Weights of a small transformer language model: vocabulary 8192.
Each number is 200 + 30 x the weight over its row's rms, rounded and kept within 0 to 999. Layers, rows and columns count from 0. The size before them is the row's rms in percent of the matrix's.

# q: layer 5 attention query, 384x384, rms 0.0947, rows 103-120,231-248,358-375, columns 288-383
# k: layer 5 attention key, 128x384, rms 0.089, rows 102-119, columns 288-383
q358,096,178,167,202,116,193,185,216,234,215,281,230,193,210,215,207,189,210,160,179,187,209,173,186,171,181,198,192,227,193,228,190,158,200,242,179,257,216,200,169,169,230,217,245,133,168,185,232,218,183,162,165,226,253,178,175,223,210,186,214,250,235,223,239,150,197,218,177,236,172,208,200,197,233,194,210,156,191,164,195,207,197,211,177,211,232,148,193,178,191,195,187,184,192,146,237,171
k102,099,165,210,156,217,209,183,239,275,155,212,223,189,160,200,234,210,181,230,196,183,250,204,191,235,241,182,239,215,208,212,235,204,225,247,166,175,154,229,208,209,210,208,192,225,194,229,241,181,229,226,229,161,166,185,190,219,129,190,186,211,245,181,180,181,182,175,187,171,164,234,238,225,141,207,197,167,249,232,169,283,213,154,173,196,193,261,219,200,282,172,202,265,235,177,197,189
q103,116,210,254,212,196,277,207,259,214,149,203,242,233,157,206,219,266,216,199,161,205,232,192,180,180,232,234,198,211,190,155,231,274,224,168,201,214,220,208,199,258,250,197,220,206,147,260,271,180,202,200,180,172,171,229,191,210,225,158,177,264,180,270,242,233,241,207,174,221,198,165,152,204,159,216,210,236,177,193,179,178,207,201,219,188,215,235,256,211,183,208,177,230,212,235,254,190
q231,105,191,208,177,187,191,176,196,188,183,248,216,182,165,238,244,234,194,210,215,268,233,185,170,169,156,171,187,285,234,160,180,214,246,201,238,204,202,203,129,171,237,214,187,154,214,181,225,205,222,187,170,193,222,196,208,216,204,203,203,215,163,208,239,214,245,123,204,210,179,183,180,169,201,243,176,197,172,231,221,180,163,217,182,217,251,228,220,192,211,140,259,238,209,192,186,159
q359,099,183,154,198,207,182,175,188,238,234,199,188,218,220,195,182,241,186,186,161,211,214,241,221,200,185,125,216,218,199,185,177,151,213,186,139,212,223,161,141,189,230,168,175,222,203,216,244,156,219,195,204,215,215,172,184,193,226,186,203,224,253,226,189,180,261,185,191,218,184,182,204,152,157,190,181,237,198,218,202,186,244,221,215,197,202,160,163,191,176,157,198,238,223,210,218,158
k103,101,181,229,236,252,192,216,252,274,225,196,205,198,174,190,222,193,242,188,168,204,205,149,178,213,180,163,193,192,183,183,261,192,167,261,221,172,221,190,186,231,193,218,147,161,163,208,198,202,215,164,226,204,190,130,223,225,217,200,154,203,220,214,230,277,203,201,168,186,123,166,209,198,237,257,200,236,204,201,221,217,239,222,266,154,173,242,203,229,213,234,235,219,237,185,245,184
q104,099,247,194,208,133,186,212,188,182,252,206,249,222,201,194,232,216,178,186,199,158,165,189,259,242,183,193,190,152,210,186,216,234,168,197,227,171,228,161,198,155,205,223,200,197,145,212,155,169,235,139,234,217,153,262,218,203,246,176,246,194,200,214,194,207,208,167,198,204,231,214,187,127,178,220,212,186,187,188,199,225,166,203,169,205,238,176,156,193,193,208,239,197,227,177,180,250
q232,114,198,189,253,231,190,261,187,197,175,200,197,197,269,192,192,161,177,182,185,182,199,230,209,177,202,182,219,191,208,200,205,229,238,202,231,172,213,177,260,143,249,214,181,190,207,180,252,193,212,217,173,209,179,196,204,216,212,211,217,224,152,156,184,180,224,145,221,187,183,149,221,200,205,177,200,186,190,223,215,197,136,186,200,184,214,145,164,201,186,231,196,188,239,240,219,220
q360,104,229,269,218,207,149,190,227,199,166,249,191,205,262,185,222,226,157,227,190,220,239,178,207,192,225,226,243,183,229,138,165,201,156,195,225,221,196,196,200,248,215,203,238,222,241,225,173,169,227,168,194,227,187,190,203,190,225,194,195,189,170,180,202,207,256,210,163,163,192,180,185,176,230,207,255,184,236,182,146,212,207,190,171,183,203,142,161,194,173,192,182,208,232,161,206,175
k104,102,232,255,180,214,201,165,221,258,236,169,217,238,163,213,182,179,250,183,215,196,189,142,179,167,199,196,197,160,200,125,157,246,144,203,237,199,187,166,230,159,130,132,150,211,216,207,206,155,262,209,205,181,146,236,196,155,162,211,243,230,201,155,209,185,184,148,200,194,210,207,205,173,219,228,168,226,225,141,190,245,262,247,222,164,181,242,220,221,181,190,208,168,207,187,237,190
q105,112,163,169,188,203,155,267,224,202,177,229,208,156,186,175,182,157,169,201,208,173,224,205,245,234,171,240,185,223,161,249,246,206,191,204,178,225,215,170,125,191,206,197,186,232,229,206,227,182,233,195,193,173,187,210,197,170,192,164,217,210,202,177,208,200,155,112,175,218,234,240,212,201,236,172,214,189,161,168,263,198,204,284,153,188,188,217,192,189,184,165,232,157,232,177,160,244
q233,124,217,225,222,162,246,225,235,232,173,214,203,207,159,153,188,176,168,182,203,205,180,182,228,169,191,199,196,138,227,201,243,243,160,222,122,201,209,228,148,210,180,184,202,186,170,317,164,236,224,188,190,190,241,196,164,201,232,215,198,225,174,189,223,261,175,185,225,199,213,161,209,173,157,181,231,202,200,185,204,208,169,191,264,148,147,256,202,250,231,187,224,223,204,164,201,192
q361,100,199,193,189,227,220,237,220,225,218,207,158,192,167,210,194,214,203,233,242,199,195,224,182,210,213,211,198,161,199,169,210,193,129,161,175,214,216,205,226,214,272,213,205,206,190,196,258,172,182,169,174,236,100,197,218,159,192,168,203,228,187,247,216,230,229,132,239,203,194,178,179,253,215,202,195,180,238,232,203,163,169,197,231,184,259,239,219,188,244,190,215,224,147,222,218,170
k105,105,203,191,151,203,172,238,152,160,222,220,208,193,148,245,203,219,186,203,201,213,214,210,192,173,127,159,203,188,199,198,206,188,241,234,214,205,147,186,239,215,192,184,177,251,190,221,146,205,182,172,176,217,260,184,172,203,144,189,225,159,141,204,168,174,206,153,227,186,147,179,164,260,222,185,173,194,177,220,212,157,191,235,225,201,196,181,167,197,172,209,172,216,185,218,242,194
q106,104,173,245,225,200,192,229,181,234,210,162,206,151,209,203,188,233,197,184,167,180,222,228,168,207,120,146,209,202,187,251,173,182,179,176,205,210,197,214,190,174,164,163,194,184,179,204,229,186,195,293,218,230,144,244,144,172,240,174,234,172,198,211,232,191,242,184,214,171,177,206,217,167,192,204,238,193,168,203,210,176,224,208,230,216,229,225,239,215,223,223,127,222,245,190,167,205
q234,109,187,206,220,187,176,125,141,215,205,241,250,222,170,198,119,176,209,217,219,193,189,241,269,187,137,191,183,237,199,244,159,207,220,168,186,206,206,173,255,178,164,239,193,200,190,172,158,190,222,203,222,245,194,186,187,154,274,155,179,192,191,181,219,216,208,216,165,223,208,240,198,159,186,216,204,181,169,173,201,192,223,169,203,169,238,165,207,183,208,188,189,220,241,258,153,221
q362,113,162,144,250,196,185,240,193,206,181,234,213,204,216,152,232,211,185,148,220,197,231,206,257,185,184,201,195,189,232,210,211,193,170,178,209,157,200,177,195,204,180,210,200,196,172,194,201,212,207,205,179,233,216,169,255,186,209,221,147,203,169,196,192,168,188,121,201,163,138,203,157,151,222,230,224,182,188,126,202,184,168,204,174,175,228,199,243,120,201,158,233,168,139,179,233,267
k106,116,254,203,191,215,166,154,208,123,208,197,239,204,211,233,255,217,259,230,198,234,248,190,184,242,243,173,203,209,137,257,133,198,209,248,192,254,205,159,162,186,149,187,218,151,229,215,205,144,271,198,215,176,189,213,196,221,219,186,186,157,204,201,248,200,214,191,182,171,198,237,215,253,177,225,220,194,221,180,173,228,198,216,160,179,146,205,232,184,191,255,217,176,169,198,181,201
q107,108,222,232,191,210,159,169,191,236,212,173,200,190,242,217,170,189,193,252,194,186,234,127,185,174,225,211,237,211,258,219,180,200,206,235,218,174,218,186,192,172,165,245,211,224,216,218,197,215,202,224,224,218,173,113,205,185,237,191,142,217,220,232,247,205,226,177,202,226,222,209,204,204,197,164,154,183,208,171,199,224,184,214,232,179,195,190,237,213,164,226,139,197,185,186,191,128
q235,111,163,220,145,165,272,177,225,197,173,219,262,163,210,206,173,205,135,179,240,202,195,190,232,150,231,154,219,183,219,160,182,260,191,168,176,199,210,190,216,216,161,167,214,201,186,216,218,238,165,231,163,235,218,174,147,139,168,187,173,198,188,177,230,232,185,168,276,209,194,197,144,172,210,137,194,216,302,198,213,199,245,154,221,220,189,226,205,214,167,218,181,188,176,232,236,183
q363,096,175,194,168,185,203,207,201,159,193,212,192,152,256,163,214,151,197,219,193,205,243,231,153,212,210,219,244,131,226,197,185,233,200,163,195,191,154,167,151,220,212,209,208,258,211,239,159,148,219,178,190,213,240,205,224,153,209,268,209,243,204,182,101,208,170,180,193,193,189,164,175,219,250,165,218,163,146,177,147,228,175,202,209,210,207,155,195,185,185,160,194,213,185,240,237,219
k107,118,200,191,242,198,238,196,213,163,219,228,156,192,196,272,199,210,188,168,202,190,171,188,178,205,199,166,234,233,161,220,139,179,233,195,181,220,194,214,168,197,175,168,217,220,210,185,182,200,198,212,185,264,251,144,256,144,191,187,243,270,117,121,179,179,217,203,224,178,174,230,181,182,180,164,188,223,201,206,145,181,158,184,228,176,142,157,159,218,227,187,210,153,159,196,230,233
q108,113,146,154,262,196,215,202,210,237,202,190,184,247,125,207,208,148,193,211,179,161,183,172,220,265,179,207,192,183,169,235,203,210,210,162,180,226,237,165,129,196,197,139,170,219,201,208,249,226,140,160,203,173,215,203,166,203,166,206,190,209,203,198,251,205,196,146,180,258,157,218,146,166,158,108,204,228,167,178,222,175,197,229,165,228,200,211,195,216,216,185,197,231,189,153,207,219
q236,097,241,180,217,144,207,202,214,233,198,186,155,264,151,219,223,147,220,187,153,218,201,168,214,275,185,187,184,185,200,129,191,187,178,227,237,223,246,179,192,172,183,181,184,232,208,192,192,226,189,166,216,176,217,165,243,213,170,218,193,155,232,156,213,221,161,273,197,152,189,145,162,135,175,228,194,234,193,184,223,179,216,256,212,213,215,186,214,187,165,228,149,194,198,200,223,240
q364,096,191,232,237,183,173,205,188,269,198,153,216,215,197,74,195,223,197,200,190,201,227,275,212,153,153,166,168,231,201,276,219,175,269,199,184,220,208,228,193,201,247,191,232,219,229,209,165,190,118,184,203,193,245,256,208,184,234,168,187,205,228,241,232,224,237,220,190,195,233,181,210,185,193,169,177,183,211,192,261,212,247,222,195,223,193,257,168,230,190,178,161,239,239,153,113,215
k108,104,180,197,221,202,204,271,165,182,212,228,208,199,219,182,200,164,198,175,219,200,156,211,233,189,145,208,221,264,181,187,242,233,171,244,186,168,211,178,174,207,147,206,151,216,120,177,231,229,188,223,164,176,154,225,225,272,212,166,230,197,174,146,216,191,232,177,210,203,215,242,264,233,214,179,180,188,174,250,218,166,206,197,185,171,185,190,183,169,183,216,175,182,175,208,201,182
q109,105,220,241,227,199,173,239,175,199,216,202,238,251,269,231,191,201,215,194,212,188,179,234,241,230,217,198,135,258,265,244,175,204,254,188,184,156,198,175,192,161,261,189,213,234,234,219,247,205,217,184,155,191,178,192,185,222,241,193,183,213,235,169,112,224,223,257,264,228,241,219,240,155,248,253,201,207,200,177,178,194,206,238,189,188,191,217,198,220,173,186,202,209,219,224,232,167
q237,103,172,166,247,174,236,186,158,179,221,194,164,224,242,181,193,207,186,223,252,228,222,199,233,196,223,201,221,185,196,150,208,201,203,218,223,184,200,186,225,215,169,204,184,224,199,211,242,191,206,194,200,203,233,174,207,208,222,226,194,195,232,208,140,189,231,249,244,191,177,200,144,165,228,258,188,194,236,234,240,191,151,208,195,174,203,200,212,216,200,191,193,173,225,173,218,170
q365,102,225,246,246,189,200,201,235,251,216,232,148,188,213,146,176,202,146,181,197,224,191,188,215,213,197,255,170,226,132,221,164,235,187,224,221,155,223,173,211,184,225,180,195,210,209,185,248,181,198,168,142,185,187,196,191,203,186,196,201,253,208,230,228,257,215,217,187,217,234,155,219,204,218,177,236,253,210,198,158,221,149,213,226,187,202,185,215,215,139,207,170,227,186,218,211,197
k109,103,280,183,195,182,187,220,250,161,178,220,239,215,237,211,190,225,218,224,157,216,218,192,190,201,253,207,163,200,193,202,226,223,141,231,228,223,209,204,215,212,217,197,151,176,164,222,136,216,231,200,227,202,142,209,230,188,243,213,232,193,194,260,180,176,179,167,206,221,276,211,215,221,210,129,236,174,192,210,171,194,206,213,179,162,127,202,221,179,164,203,219,192,218,169,224,147
q110,104,254,167,197,212,168,185,198,180,187,201,242,242,255,255,278,144,185,207,244,189,215,158,227,184,175,158,204,224,181,184,180,203,197,184,197,215,224,220,214,174,225,205,227,199,240,149,221,222,208,184,147,182,201,237,232,194,176,189,176,169,207,213,209,155,235,214,216,160,269,214,183,189,224,188,179,218,184,196,183,261,183,203,199,189,185,174,205,198,157,176,232,142,180,184,208,168
q238,110,235,230,190,187,190,159,252,147,222,184,261,169,297,227,216,203,211,172,207,187,196,165,252,243,255,201,259,136,213,256,203,183,185,163,223,212,233,186,170,269,162,211,190,227,180,208,227,157,190,189,178,196,173,214,174,167,199,132,183,200,190,206,242,165,207,202,236,193,226,193,189,213,113,184,208,177,202,166,175,198,230,213,245,197,191,120,186,221,197,214,174,163,209,174,214,201
q366,096,249,213,185,230,180,191,211,212,201,222,209,200,317,230,171,213,190,149,229,205,191,225,222,175,226,195,229,173,243,213,194,181,177,216,188,249,211,254,166,190,133,206,208,216,213,218,219,230,197,243,206,160,194,282,183,178,161,230,158,258,158,247,194,240,175,220,251,152,202,218,241,230,233,244,203,197,234,132,207,182,171,220,206,154,199,185,190,175,174,217,162,165,214,183,187,198
k110,105,256,200,239,194,205,161,146,163,197,200,254,164,201,203,189,157,230,206,134,206,156,180,228,208,207,213,170,154,159,171,154,217,138,194,172,216,215,228,183,175,177,203,221,226,221,232,199,151,214,196,220,173,243,175,201,163,179,203,192,162,175,171,253,237,232,228,256,150,179,190,193,238,196,205,218,207,239,155,163,197,223,211,203,156,204,207,186,138,225,162,200,247,175,194,180,201
q111,110,183,258,242,191,180,156,174,206,131,235,198,193,189,232,196,195,191,159,183,169,184,182,236,179,238,180,217,222,204,212,231,186,230,213,199,209,181,182,227,123,226,218,215,210,191,203,228,231,166,265,197,204,206,199,229,183,219,210,217,158,162,196,266,200,250,133,196,219,210,177,161,182,179,202,188,255,188,148,202,180,194,175,181,229,163,178,201,184,214,167,161,184,234,250,217,216
q239,100,222,187,177,178,153,211,195,219,192,185,211,196,236,198,178,233,165,195,200,246,178,188,179,220,237,203,254,194,213,196,169,259,183,226,205,121,192,188,211,182,176,261,224,170,200,212,205,229,227,192,165,270,158,194,223,217,212,147,170,255,181,228,258,177,180,151,200,212,232,220,189,247,173,173,202,159,239,222,196,245,164,205,240,197,220,166,194,193,188,148,246,228,214,147,205,152
q367,091,188,266,231,145,159,197,190,228,217,186,194,172,270,222,208,219,216,151,245,166,176,236,219,218,239,216,210,181,198,158,167,149,200,222,197,220,212,235,217,229,134,253,185,223,223,201,127,194,181,227,188,162,189,225,220,189,182,193,212,229,206,190,173,199,266,145,213,161,204,164,186,202,243,155,219,204,166,214,199,192,203,199,237,184,151,147,177,201,229,178,226,182,206,186,185,175
k111,109,199,144,252,195,148,219,146,250,217,178,184,195,164,196,190,167,215,212,206,232,189,192,246,226,203,228,157,221,219,186,187,247,211,179,190,164,185,198,170,173,189,209,137,201,231,156,272,248,174,188,213,177,246,193,233,205,224,198,205,148,262,163,192,171,195,180,224,198,132,201,169,219,167,245,201,219,154,194,186,228,250,256,265,193,140,188,156,174,216,194,184,241,214,151,232,152
q112,106,189,206,179,188,174,188,165,210,184,212,231,239,184,235,212,196,167,181,223,223,268,186,210,203,237,207,200,182,160,173,182,240,218,203,194,184,197,215,245,208,151,200,239,181,230,174,171,233,165,187,148,225,184,182,168,194,223,164,236,228,211,214,191,134,210,259,170,191,181,145,210,191,170,225,161,194,182,195,203,183,165,210,198,192,181,201,187,270,184,275,195,233,170,134,215,230
q240,109,235,154,178,245,192,206,202,217,161,199,187,250,135,159,186,240,176,189,215,172,215,187,176,252,181,192,205,196,176,212,176,216,211,223,183,190,263,195,223,249,228,198,193,220,205,173,201,151,187,165,171,144,208,179,202,212,170,199,229,234,127,171,230,182,221,233,160,219,212,252,250,241,163,251,134,193,232,157,273,192,179,229,189,195,177,240,186,265,169,159,217,223,199,93,220,190
q368,096,173,201,226,227,149,238,160,200,249,165,216,242,196,186,206,195,222,199,235,197,165,176,184,167,183,224,114,193,174,209,185,200,207,196,223,189,179,252,197,176,224,197,194,196,181,222,191,161,178,220,232,148,196,183,163,256,220,193,267,189,223,201,238,148,252,179,229,199,198,221,288,220,182,236,221,145,196,204,175,212,148,251,168,222,235,164,223,244,234,226,231,176,204,184,179,229
k112,117,227,215,193,182,190,138,177,210,236,204,198,243,252,192,188,208,207,237,182,171,213,215,168,201,183,215,194,196,186,216,186,197,202,200,162,195,226,166,231,150,241,162,234,224,175,147,182,167,196,171,195,218,230,217,188,227,141,164,248,195,220,191,162,200,220,181,183,253,212,180,291,194,174,161,211,233,144,194,227,252,211,177,199,215,167,227,163,171,212,167,201,140,234,163,167,194
q113,111,224,255,198,226,201,265,259,189,176,155,200,210,161,183,241,188,162,214,197,158,231,160,243,207,206,185,210,210,239,159,206,187,271,214,188,188,246,212,173,208,220,210,241,254,232,247,234,220,220,220,238,170,230,192,199,207,251,187,202,218,139,181,204,201,198,228,168,205,246,121,228,190,207,245,169,213,207,173,220,200,200,157,233,220,199,192,254,228,217,193,167,234,250,196,228,199
q241,111,251,181,199,171,236,214,231,247,213,170,207,226,124,190,225,191,187,207,241,230,234,224,198,214,189,224,137,223,203,181,239,143,196,197,183,198,227,242,196,171,201,199,218,173,161,208,190,210,143,176,235,141,219,249,182,170,200,258,226,193,226,183,229,171,222,210,180,152,215,174,199,226,229,196,245,155,208,251,185,164,205,197,145,173,158,222,224,208,170,192,215,227,202,164,242,219
q369,092,235,162,208,170,243,235,214,237,188,243,197,206,168,233,102,264,209,214,256,180,187,209,229,217,230,236,214,212,135,195,189,223,197,231,228,176,189,185,224,219,213,211,179,187,204,178,223,220,162,270,305,190,214,158,218,208,211,172,153,206,205,248,190,223,209,222,191,227,190,215,200,229,156,232,232,164,193,210,205,192,194,260,188,210,214,219,229,216,129,197,138,195,202,202,168,167
k113,109,195,201,288,226,234,216,213,229,173,185,225,193,211,175,174,242,167,227,171,224,242,208,160,245,172,160,185,226,154,181,226,169,187,235,221,220,177,140,240,203,228,221,164,176,233,205,180,260,165,199,188,163,91,206,189,184,199,215,111,190,242,219,197,219,174,182,209,166,208,158,189,193,226,158,222,168,222,263,159,223,217,169,218,210,207,187,231,209,200,202,166,271,241,234,146,152
q114,114,203,144,196,200,203,242,167,152,226,211,167,266,199,227,250,174,214,184,196,156,183,239,214,204,184,185,164,185,229,237,217,171,175,210,169,228,236,194,184,158,241,228,171,213,201,291,224,217,219,188,186,180,223,190,183,177,221,184,195,193,272,231,235,159,193,207,140,250,195,199,238,214,258,203,205,188,120,158,237,192,192,208,236,224,219,211,241,260,177,172,244,192,188,168,222,187
q242,106,201,225,127,242,163,234,218,156,252,180,219,170,212,196,234,261,182,185,256,219,173,201,178,250,173,198,187,166,203,125,223,211,223,166,163,194,176,173,205,236,213,233,202,254,146,184,139,179,250,221,172,199,260,152,244,209,227,184,162,195,182,183,185,226,196,249,195,261,219,206,254,197,223,221,190,272,218,192,225,168,223,203,234,183,213,175,189,241,159,200,234,227,165,201,211,243
q370,098,222,179,265,138,179,216,211,192,193,214,194,212,181,196,176,192,242,190,219,184,248,196,214,219,215,243,166,218,161,219,239,195,221,199,169,218,240,229,136,192,184,124,213,227,209,201,217,201,219,232,217,184,169,249,237,173,194,220,237,214,226,183,168,200,205,205,223,226,207,219,253,241,142,197,219,252,200,252,249,201,156,215,219,191,205,217,265,261,183,210,219,186,206,252,175,195
k114,112,190,193,207,236,164,139,251,214,195,170,183,202,167,262,239,178,240,225,180,138,157,202,204,186,182,148,193,204,229,202,165,215,222,190,220,224,171,236,192,143,194,230,189,217,219,248,183,150,169,175,206,224,187,199,203,252,170,227,146,231,191,208,187,206,206,189,177,204,195,141,233,176,199,221,206,209,203,187,144,200,212,199,203,190,176,218,222,244,200,205,220,191,252,207,158,193
q115,106,179,184,139,266,169,214,184,181,206,244,238,201,245,165,216,158,235,243,204,226,173,198,173,204,179,250,182,175,188,255,191,208,155,195,204,177,181,233,201,150,241,232,207,213,215,231,196,170,227,216,230,229,191,159,196,218,213,156,180,183,250,187,135,139,186,188,159,221,206,269,204,196,211,163,259,149,220,134,179,236,177,186,230,199,225,173,201,198,228,189,216,138,187,239,227,225
q243,108,164,170,199,228,205,171,206,184,125,190,191,177,158,155,192,209,240,187,167,216,213,199,215,187,131,231,243,190,226,199,214,232,198,205,137,187,210,192,208,223,238,187,210,205,210,244,143,200,254,247,203,199,160,208,207,175,204,232,219,182,182,199,187,164,203,143,209,162,158,204,161,185,212,176,249,194,141,166,256,222,213,204,213,186,184,152,147,164,159,160,219,181,218,215,203,243
q371,105,183,214,209,224,230,193,156,223,191,189,213,238,243,133,191,163,138,227,186,231,250,176,230,230,230,165,215,207,181,166,170,220,215,206,160,204,220,230,172,204,216,175,193,173,218,199,196,226,234,205,191,221,187,213,227,164,226,236,208,192,179,190,202,258,186,193,220,211,154,244,207,201,193,165,197,224,161,152,231,222,188,218,203,184,206,180,203,166,174,217,195,138,231,273,236,211
k115,111,137,152,169,203,189,161,205,107,220,206,191,212,183,256,195,177,162,183,191,172,218,251,143,212,181,199,191,119,230,173,163,210,178,169,196,163,222,210,156,193,179,174,198,208,186,201,147,182,206,224,177,249,194,202,172,167,172,205,166,220,97,203,188,235,158,191,231,232,207,202,144,201,203,202,179,203,205,147,209,171,204,222,234,194,200,167,195,217,224,218,178,167,168,205,191,192
q116,103,181,200,187,222,199,168,166,199,187,236,198,237,232,163,183,146,240,247,174,181,168,204,171,174,191,248,227,176,192,182,225,174,187,166,216,223,214,208,214,181,246,204,194,225,253,232,191,191,203,170,233,188,160,197,148,247,202,187,219,216,176,162,215,159,183,191,176,181,229,197,219,196,189,198,189,178,232,182,178,240,169,220,120,237,187,175,173,147,173,188,194,242,203,219,165,166
q244,104,259,244,243,215,215,150,167,233,201,194,188,165,182,167,174,215,238,220,221,238,191,232,223,185,214,204,202,216,176,233,224,222,183,228,189,213,162,178,226,177,240,263,160,195,215,168,192,224,226,178,166,173,205,180,189,233,208,194,179,166,162,133,256,153,224,200,93,259,192,288,208,209,185,238,140,207,226,179,244,206,194,203,199,196,166,154,175,185,186,222,171,210,198,223,153,200
q372,089,238,267,133,183,166,181,201,231,190,196,155,190,156,222,199,168,225,194,191,196,247,215,238,218,205,188,175,223,202,182,209,211,220,247,172,151,160,111,187,224,238,230,226,190,249,201,258,202,174,209,153,228,217,171,239,207,184,215,219,195,202,171,156,185,226,199,197,189,254,190,208,201,192,205,184,192,220,170,212,200,194,222,171,184,193,235,201,248,243,201,207,214,203,177,216,209
k116,111,175,200,179,216,207,211,215,187,191,230,230,261,134,185,209,175,135,217,186,114,228,163,180,223,273,193,131,232,193,196,168,156,197,171,232,155,200,241,174,178,195,198,231,169,218,224,214,249,223,231,187,243,153,212,169,235,203,218,167,193,238,217,227,208,188,245,198,199,228,191,194,149,221,204,203,174,147,145,190,212,234,220,196,187,276,232,201,235,167,184,199,168,223,209,188,214
q117,106,203,177,166,179,182,203,194,151,196,217,214,235,205,257,213,176,173,197,222,178,176,193,212,247,210,196,176,238,264,167,189,213,171,150,148,184,189,198,179,233,194,245,163,170,187,224,203,196,191,218,185,180,196,160,192,180,212,185,183,199,189,163,185,193,206,157,238,209,218,246,214,209,211,192,181,186,219,211,188,163,237,242,260,225,258,212,167,231,179,193,184,172,179,201,264,145
q245,109,213,234,241,180,182,175,171,157,194,190,234,195,144,190,189,252,228,219,159,241,223,128,161,185,214,224,205,187,160,182,216,176,223,190,209,167,120,193,205,198,188,201,174,205,198,163,206,155,181,184,188,257,192,210,231,236,229,205,190,206,212,186,222,203,191,204,169,217,176,206,176,177,217,128,175,155,208,230,192,180,259,153,205,193,239,153,192,144,152,194,218,160,199,196,214,158
q373,095,187,216,211,140,183,203,201,180,193,192,259,172,226,175,210,218,220,181,228,200,190,154,238,182,166,227,160,212,209,178,188,204,187,227,148,211,203,147,207,180,176,174,181,188,207,199,173,249,198,182,205,298,205,209,237,210,204,220,189,218,192,190,188,187,212,176,225,210,175,191,197,221,214,212,140,231,186,203,234,204,216,224,199,209,176,230,154,201,191,190,190,177,203,199,210,172
k117,112,199,216,209,239,222,186,197,241,174,196,178,194,204,155,272,180,214,168,209,223,225,172,219,204,194,179,191,195,197,220,211,196,232,188,234,244,212,238,198,248,189,196,179,158,205,224,200,169,198,271,199,184,181,172,179,167,173,256,246,203,196,263,190,127,223,207,206,186,218,196,228,182,198,225,138,200,167,225,185,211,131,239,218,143,259,210,178,174,193,206,193,178,208,232,183,190
q118,105,171,174,230,176,161,204,206,195,169,208,192,171,183,184,143,257,195,186,210,192,201,198,132,168,271,208,259,216,164,172,161,233,181,205,169,220,177,190,200,229,147,158,186,184,227,215,250,226,179,237,169,200,169,183,198,177,232,231,225,237,184,166,135,199,289,186,152,185,214,221,194,211,165,150,211,205,209,225,210,177,188,204,252,215,160,197,168,143,160,189,174,219,218,201,191,178
q246,116,193,182,218,188,201,225,190,182,206,192,204,176,136,181,208,186,261,239,201,233,198,244,192,214,141,184,181,191,203,182,215,170,184,200,216,203,194,206,211,153,197,221,166,190,213,234,202,215,208,160,202,235,235,169,208,191,230,240,195,199,218,157,177,174,264,214,150,169,124,163,167,269,221,174,235,183,169,214,219,153,195,196,171,218,200,204,182,210,153,190,200,189,232,177,186,222
q374,098,194,173,227,220,216,207,156,208,190,192,157,202,209,178,191,230,208,174,231,220,158,221,189,196,208,186,182,176,178,174,211,197,186,234,207,165,175,186,214,237,201,229,192,199,239,220,141,222,202,227,196,171,266,195,206,200,213,182,215,156,218,186,148,249,234,145,172,153,231,184,159,207,160,190,194,243,228,153,199,142,189,204,170,211,203,197,202,244,189,217,238,188,202,172,144,212
k118,116,139,265,234,237,170,245,173,171,198,160,181,203,195,160,254,169,231,189,199,252,190,237,167,190,217,178,156,220,241,216,184,211,206,206,206,251,161,156,216,190,197,226,209,151,240,187,251,223,230,185,282,208,177,215,161,223,167,250,171,248,187,196,199,205,222,174,164,185,223,227,182,208,198,180,196,213,228,270,159,202,227,190,177,280,210,185,226,206,172,190,202,196,233,199,150,196
q119,099,216,171,212,193,177,201,211,232,189,211,190,237,206,215,189,212,206,242,206,238,201,207,195,247,247,212,158,217,211,203,225,190,191,220,91,187,173,168,152,242,167,170,207,231,222,200,149,206,140,186,247,175,242,222,197,208,193,177,188,208,191,194,190,168,211,276,173,186,257,166,251,153,188,188,175,213,252,234,254,226,173,182,265,187,183,217,148,211,214,163,197,211,232,201,233,238
q247,104,211,172,157,190,204,166,193,189,256,250,201,213,174,195,194,199,214,193,227,200,228,180,211,247,171,156,179,204,151,221,206,204,245,208,181,202,218,192,201,221,192,165,171,202,237,233,128,192,166,189,209,227,208,183,225,227,215,250,226,221,204,243,196,217,204,277,159,178,284,201,232,183,186,163,183,191,257,225,242,219,195,202,242,202,190,212,205,209,176,199,232,183,212,206,197,213
q375,097,198,130,243,215,243,256,188,217,204,215,177,162,200,240,227,202,186,199,262,182,194,197,229,257,279,211,192,215,165,188,232,135,226,197,207,250,196,224,260,189,166,250,160,172,192,186,189,177,189,152,215,201,228,211,226,236,171,184,206,215,174,204,197,197,170,266,199,256,251,213,231,192,192,168,210,196,207,219,200,163,141,194,195,218,166,276,178,247,194,226,247,156,223,193,209,184
k119,115,131,200,204,223,252,158,200,230,221,209,165,154,207,238,178,189,177,216,207,235,192,231,176,231,207,209,198,179,209,216,155,211,238,202,144,226,219,196,209,186,260,212,202,211,187,184,216,179,235,257,219,260,180,185,247,224,187,186,182,198,182,272,198,177,186,203,220,221,265,227,200,234,175,202,204,213,162,170,159,213,216,262,210,213,188,195,197,182,205,196,248,198,172,168,205,183
q120,108,153,172,260,184,183,212,207,119,202,233,165,215,139,204,236,190,216,201,173,198,238,221,200,212,231,217,175,211,224,206,159,213,178,235,228,192,197,186,157,196,175,215,206,175,264,162,212,203,216,180,190,191,241,203,186,249,202,228,224,145,243,215,217,208,197,161,159,186,245,217,188,183,218,201,182,189,206,192,177,181,129,181,141,163,147,188,200,222,227,193,164,224,210,202,197,179
q248,106,190,179,167,200,234,194,202,204,146,207,164,257,183,241,228,167,212,201,145,167,161,183,191,136,213,223,172,204,199,236,164,182,246,222,290,198,189,224,273,174,215,193,191,188,203,165,188,235,197,187,161,223,151,240,245,240,222,240,153,225,186,209,246,219,176,191,215,199,213,187,183,118,202,248,194,233,123,221,168,214,212,217,173,233,173,192,237,220,225,159,183,147,219,202,168,159